Part of a small language model's weights.
Size: width 320, 10 heads of 32 (5 for keys and values), MLP 1088 SwiGLU, vocabulary 2048.
Each number is 128 + 24 x the weight over its row's rms, rounded and kept within 0 to 255. Layers, rows and columns count from 0. Numbers have three digits each. The size before them is the row's rms in percent of the matrix's.

# up: layer 3 MLP up, 1088x320, rms 0.26, rows 25-38, columns 0-159
# down: layer 3 MLP down (transposed), 1088x320, rms 0.107, rows 25-37, columns 0-159
# gate: layer 3 MLP gate, 1088x320, rms 0.259, rows 26-38, columns 0-159
up25 097:171098120128163118080118124086086132143155131147097159177073136129143158138141157128126155103110141085103106109130117099121162111108133110162118140120096140145160094126104159130110120146125135093127123092160107103142148151136107151186062131153152121137103146118103110147170129108186111087160140123093137125119144122114123153170155105135141141125140152136127168192089161127124115133120143134141160103099092098109073131138112094113084141136110111127095103151128154125108086123140090
down25 101:146137141165165104113090201085129133113098173133145130154108133124090142161145151137158124154143106113098143093124116151123097153137144071141105139122115169139121128142121137086097130124144083143116106168135126091130131148145164143145121157114089121169115155109114115111143167145136100095142121125113147130115130113135091112124164096142103130145158105150134165099098125117169187152107160107160121128104138155092108152149100132144105113121147128124094095126188143130111151100136116
gate26 099:090143103103100134119100122102136101148106154117117160169146107146114121123141090170146129175080139109129160137124131093125119182088134125141112131125138139105144109158086151137097123130147106131157143115136192108154124141134097116096101120134136104146096147156101136106126130155160145111103108127140084129089113145150107132107106116114112144133081121099161165086154158108112136090127148155123146148088185139079120125178130090096068129122122157149118111140142130115089103147143145
up26 099:109110124129148124113118114098120155088145161151120130184120124136114111164055146140129103125115106120150138155140182104134122111153103105104130116083132185108073151103121126111105109099134138125128142113086114144132124115136168115114137143122127126092107076158146120097155166122142146116137160157115083098108147137111125091101121129122100137109096166155158095130120120105138150101131078119154126117124096108120153142160122127139155155111084155140148111108170143114146106119150134
down26 101:116132145079103114138107155101152117172113126106115145132155108156153153109140143115155157076112131146103151132144140130106131124122133116142102162164129136111133104093109101107121139161144131120100113137092108164140081156096127130136148107108097151108080105131121154142127126108120144141140143084112099163118152148133120153146108099140132174136122117122191153133136154143126120126154127177182126057136117119134111173148133102119127136127131136122131178181152087120124105108128109
gate27 098:148101093128161131160148121147081146082134132157102090105095121135116134108127148200174089130121113101186170122143154152169120139127121133132117135098108105131104135125110134156122085149168101124120122142118117169093153145139105190078145142111117108165174136121147149123132135108142122113115136134115102128083133119119151137154142126172138114135153146159127114126110145133100066146069097139116116143132116193130141147138144103124135128118126133152134121143154131126168143089143139
up27 099:132163120102167124146146174136155109171116141143134151105117125135103119155111127119122122126122125100121092145093115093099135153117118102148075141137144137113119141121143083127166140122150122125120093121137118138135088124135162167117120079161147132107137184144108125107152149131139131091127120103120089159108070114116126116152144129138131142120148102126102110106090114087144155130116128128124150167134122160145163148162105162146077140133122080147153124141145131137095101153116130
down27 098:082160144170159118118144097132141173147100134107143153122089143143122158146099147138147135144141129123137120129113144153142145132100123108150125102137104143143150118152114159161090106122117129104095125105124139104182115124145138129103135078131133119096165161095129106126133112142126109129182116131133174147080140148141132135131094099117139115128101134110169173099128111148175107122136151117179103136120125106095106116099088094105136178111134116100163129135135103120104121173078141
gate28 100:081116143126102104127128124121135147114116084123112141154100135151081173138138139120098126135126128164104119123124116134108136114147127108110151135149142136124133130109196142089139116161108139088136116168138137106145125105130159119170148147123120128129109107137136131139151098108145123118127105063185150113105146118122108180119127129140155099100104141169096145115155121134161139154072089148111092124129130167194121149089148136109149174165146142093136131123143101155127141141105118
up28 101:152162139159097105132119155094154108111112119143156115173130134142133124182164136135118147127117110111173168126084141112107164160116122127128149155183164090109133086110157115152145138095156107158128089141156167170148120135151129098147123161142126130172121124128169146140158112150079129131111159085151104136116150124147110136155118093113095153160123102105124127102119148086088132139148154121115117106109110143191107118155113145190130130169122088127131123100141128110122160132123177
down28 102:157118085154101114159097137127109111125122104130110120103103134117151107153139179113077184126179096148120135113129141108110163139103133115118099113138164155139124184176096098107133159121094131096140122124156151118097141136129114127104124100134113109155101124115176142117105116107138126120120163109136123145144140118111172102100095137178145112140145145134153097147087160135138129083109130151139090176122120144098129163123131147089113119137151148128194144161125190154132161129105113
gate29 098:108109147093150123156168145172111120116109095134115149147159144123139125088116124156121083143133120148175159107083137171122169153158129083126143107144154104135178139094136198158166137120096141125128136135093092102134112149104115140140122103130157165122104139168145168151118151110142166128098142140109141123123120151085166157152121138129124135119114150157132161125111105075164171128073152064130116106169139127101129120067118117120140135087137076106090154089133167122125139134107096
up29 100:176144134127127157156135133125154121107103078128143113106107118128124156126154113084102117135124150120152149176166152119117117153141115133114121098124126169130112148142134127093131146138158118135093132127120116192123135157123117151161138089102180116148150132135091140150108133131148164123136147145118145138149166105143144156149147152112103175145177092103132138103132093146177101114143165172154083131136114153118136130128131132124150133101131103060116104140113146178088183124133068
down29 099:109163104133105125158135132109130080161158123163152109183134113135112131106078123105156107127135148127173133150119097124130116130137123104115126115143133124122124124146132135109113164143128144129050109090087121116143106120103113113115112101155143125139107132139123117136136130153073085154137156133123145144123156146125139086136132110154121120178140112121118167147138121137126132115136136118158150142168155100086165126137134131103096147167143139139153105096116171109109075089099074
gate30 103:148129132159177194130172130105169121134087130169146134151114132097112124155123115132139112109114116114079119106119127164121128143132137149163093152169165177137114109120107124102119129139150156118107150183134091182113172139140127155132152163106069129140095096130129141149142108174138142131148077135134118148099108147128127135133103125133183088165111143106118146149153141125147136097162129143108110111140138111096095121153119112124176110149118145098147085104094118138124160111130151
up30 100:159109125141150114126109174130172136124150155115157119159123105145177137103132183108133116142126139085064133122145140097114134121108096127133135155112140097130128135138119154124100130155096162152115101114067121097114118140138070153117089106125172154169112099172107119144136117093100140141125131145126142122125126124131161110124130152146114086087162093125105119165133123088117108126100106184112185120093131131167128087100129108127166098158138125165109091160135120102121108108155150
down30 101:115153077108099126102152082159118113132136118137188148099097154088182103113114126123113136097134114140125148168092123136117108114127128113143117118134118104098121128117129128187147095130124136104127126148135123134123164164148106123110156142142101139115160104075095141164134117137090095104164167122108122155096104075145185161150154119120129132134170131087162117105118151121152172145102146097160125124197153137139140157158093121136171150139154097091182142081186133108121157146166145
gate31 098:149157117118142130091129074159139172113157141147094151153150141141145084103150116129161165104123116112126093163118152123138170105129118123161101098134125141130159119128064146138159105158151129116088136106123154158132127109105106131107170105161112120146106126118101102126123127092093144144155132097113158108167118140110136114147140106116184091107091143089161115140114075082119141097133154098095201121111121116112163126126131070110141129126130130101114124100155117174090116133152115
up31 099:112111138137112107151136135149161113116133068120108132091140146140124150164091110102132100105135152094098088127075110107127118112097108101097084114106138121128139153127104122094128108145119122099151135117138135112080135111146122079129141162108105129089122115120101145136111134091131148154132115072128105107149140147132136080115159111141104163157121134139148147131146075128141097161145134159140133137161091133170146148130137144179110082145126119148166115146132114103113155132106154
down31 096:122169174144135123133076142065104159156121087111107181120128133097107129140169153133079106120121087139110107102157138152136138119148154120135151156085108137135123112151174137197126086108159095150123099152109142129136162104135160110111130150150180126156164150112161105118116114165120106122110153157129130136139124113121138167101135097102112175127193128157159148117128144107127148161085091155102133116158134149137127133084138126094138121109153088115099135137125120118209135133169139
gate32 103:135111122149119124127110117139089133134153188145119108122163146126121134074108117146106108116124131148104137183127152101153117142125094104115130160126106119126125127139120125145144155098108141128129136173163152106178123101105124140122109152103120138114118116133077174141133091102155135134136105153070138164142142122144057201157116137118148120058096143168135138134130097130144116137116127114077146141094104138146118142123148114100125079165136135166137174146141135102106141153133116
up32 110:140126084104121163141153121116143125131130124113126096174145137152117122131142148160106137101126121114120113142162151108156147172154143108131120095104133145134136132145120158158141107082158130158127125077122119146167151131109177083133137142148133109160136092122157132160110154106128164165120168100139141123102103114153115130130108128069114140133128096089077151124137184151140117116129121139119126135120132137113113157145128114087106148143124107160182157140089133147202158126160144
down32 106:120128097152141140134132127111130145122169098134105123126150121118148111126112092178131145132146141106152151078127126138070137126146134143123152130139130133119178147146145120126111183106098040118105150087152127118113102116130132089107153137153153153120113104122143089119129111157104173103117161136102107171165095175140128151177105137113075097128154151072128158154123198124117118124119143129135106145087149151145114106134128137110123115151115104137109141121102129132171161110111151
gate33 094:171169103121147110132114117166093113155113104125112101074116164157111123129187119119127121137130130169155160138145145147134108141108082131133145130129065155138118142106094106104100140115117149091087155141061165157098187140141190101112143164111173158145104103127150123113109134117070121125119136099090121091116126085141143135142124108067117102117115130135117134142131149119108138140150155124132145150108127131147102119110102136155116102130134106134111093105113066104115084095148148
up33 098:110097131151105100132132093165120089146130142136117147091129103087150153157174122171114122158155082103114060125126124129185135132162107126124113169100078134132159133135139152159118135104146091134147175138108105140119090133116134133149107174087109124113102150152110141127149068120116177152131136088123140122122134163114149111184133135094116102149128124109117142142102110123132086141129124081108140141093131131151124094175123144154175101100154135130166188151113145122158138155107114
down33 097:119120115124124137145113135140103133108161124104160090119133168121124101101115145100128121126146144114119116098140116097138118140126136147127125176140178115143151143106112111134123125133110146102115080116137097129120119154121148167083125087142064152175065099118113143098146135136142140119143109164146099127094125139106182146151126211135097116103131112144133145114138146133120123114098143149116115112171123058161118105122198114134099110147123136145142135121146117140144149097153121
gate34 103:139111157166097078156133132156101117130130157145140114133152141130139110152073121143161125134108151144129115120143157098130123151182126104145157164135133157158140108145128134127118148116110146118121175167141136144143090132111124132146115119140152160135121130137121174132109114118151119103112169130117120123123135132150131137165130203098110152175102101145127108092143141105128137126064110105126130134137106102149144197084105118142146100152098158088121140138138129102122146136119125
up34 097:107118128136105116103135113181159152117159115107169152111126142113101121148163110122139095098145150163135136101141145105128155132180143115105157141141144116093127076148099135143121184111152137124089161111140130130159115123141138110133161143123151135125137137105136112121121165100116139096097135104101128155134107140143162125116116138100149124127112144106169134100183156148155129100080148162136126139144125113133147088114108133083160165128099082128144149129108158089163131149119125
down34 099:159098113160115090114134104120144120147090099126148126104126088139116138161134135090119118117145143143109138155149120135156109124137132113096134098095101139102133125122152167106134131111105138128141149131127153100094127139173085096176111114090145089106176154154113103137120133164126157139150135118116101188111128182115133129117160168135122110100150113147116141137119120125138146131098162095115088137094136170133153122147127185162075118084142142108120134123088143125137130126096130
gate35 098:138133142116131126113064147114140102103113145102133133114130139094142099135121088165126152129122042141197150129092170166108101114149135169159131173157124143137111161098133109123100121164155160151108169110124127096104114102129123152172132125126121129107174077135080134130176101119076128072165147160142157131113130080103119111079110129139113130138103145127137106120108155141167119131113150174120123144117107135134134151178152110122130131132136135117139137148076076111126151079076123
up35 094:075136107097142165137139137071079146142099148105106158184112129104132127117101105117128119112117113109123134174130152121113108159101106097147158133066114155094126130092115145114124133188178112125149122156143121091135123130075124103122161112123107117097107126135134113139097157135143152184155106112104090163109109117139146134107128122146173133152085095116122120113181102135138106142165149129147124125088165138130122101131097120131130144092165107145114157140161120113149103175138109
down35 099:150137147102152156129120125158154148112109134116133124133138153104126128109122093148130157141141110135139151115155134167094164127157104186129122114173136132119138113125137136111134097165173123151111131135146089106123137157162087150119123094157112093147147103112144098133153128103118155103177161119127063116118101144134108156121086132138157092174168079096134148103093125121129127155140114168126140136119149088114162210102119157124170136072139159098094115104111120085130127140134157
gate36 106:132100099128110125146144143124153117142139198099155123145132139182139193150128154137109149140145087137140110155112121133162162125147152123116163144135170133103141139092110110135082122100111113129135149109109127108148065081122162112114123139125087128166150133163125155125163119095148157135152078160139180154137146140154121157171126095133091144130126156142162104133129193131124124129128133092147117131146126150135133149135195167145162155136122118124140123159146128117137151121115138
up36 107:162109171129138147112114122107100125159093136122126116111139142120120174174148084153120125103135106090097109141109105175179173152129139085140137136141097129130080083119156126151142109099096127110124132079148113114143157108130116137136162125133119140090153166139177112172108092128174118073152073125118084138131133087129118121081147118138110105124116104148140129091141124151170147083101137090087168130112084108160107124143137121137104129144111111124152145115104126139128119156126133
down36 103:148158152167145136146134176099132127126128154114089119133127122077133133112120104141165079153106148123098138111128131144115102123097199122149128149122123098133128104090079116132131179119067118129124137132144098137134133078112121163151138118164166148144155150118112112088149101122157127110137084116122099149110118092099144182102107124116117118109163095163129147160115097126111151147115121122100146151137134146155111139118078092132131114140114112120137157137103122106145142162117125
gate37 099:117081134123112122165156092144157112131149126153146121097126143149108141101115165141134102143146132130123071156122136105194150162112117079173118169134136137108078145126122173088131110118112120084097114146125159177154112137125124114111123126136137123136112147147119123128111160118100116115144087182131135096148120187121141119122161137123091117097127179149143158085100121112138118126120141137114131122121163129151153148094139108104136140122111122095118114138098147106130140163140099
up37 100:186131105127144153096094145147101116138121137104112139114108140130082157147112117123165152191165116147154126098128118121141105124142097128144106118159147123115087163161113106120100150134126122138112110104147138149156092147107144088117140103137127150088154136158119106177121158121090136138126120120137179136099113120130133135077116147139102076117079145112150107164126075144132141142112133141148139158122128123137112150122145095133149094150194167162137165133122084101145149139121126
down37 103:132149113162113166128131168118135151096148116089119137117098149115129162093103153201102155153118156142169102155088133137154172156105143189114126117116131109121116120139134132107095130099146099102126137135138163153149130186130096132101135120158133107135085091087086091134116151078090113089122126155110087126115100137155100140101135122165127139103161124126106173130150144165154120157150134173154128150119139118136108116120120118125111109168128149114101095130128124137152076167187176
gate38 103:141103129185100108105146162137132203149129140110131153120147122113107122088126120094115131123116144134142143163116160130145131144058131140166172080143148140100102094130136136130105123166146093164134142101160123111111143152118132111148157099152078109109143190149108189136119138128099106102124127120131154128108121114136141120144123168123097193149162106159132159125134113184126139089096154147052115117121111100133077156103124104147110114141140181101166115112152119121166142108127114
up38 100:154134146131117111124090096127101098117131109115133125099111123141164138143101161165139159157139131091118140124062091139172138140116108161136155138144117124118131198145132105176112079120143117137141103133160109095119161083051123136140160132161111104144120152166124141137117117147131098152105086122102139122130156137144140113114176144111151120142101088152089133148153102181107125136131149088148137153100148104108145160072126108141099183121168111063138104131137134148134095092135123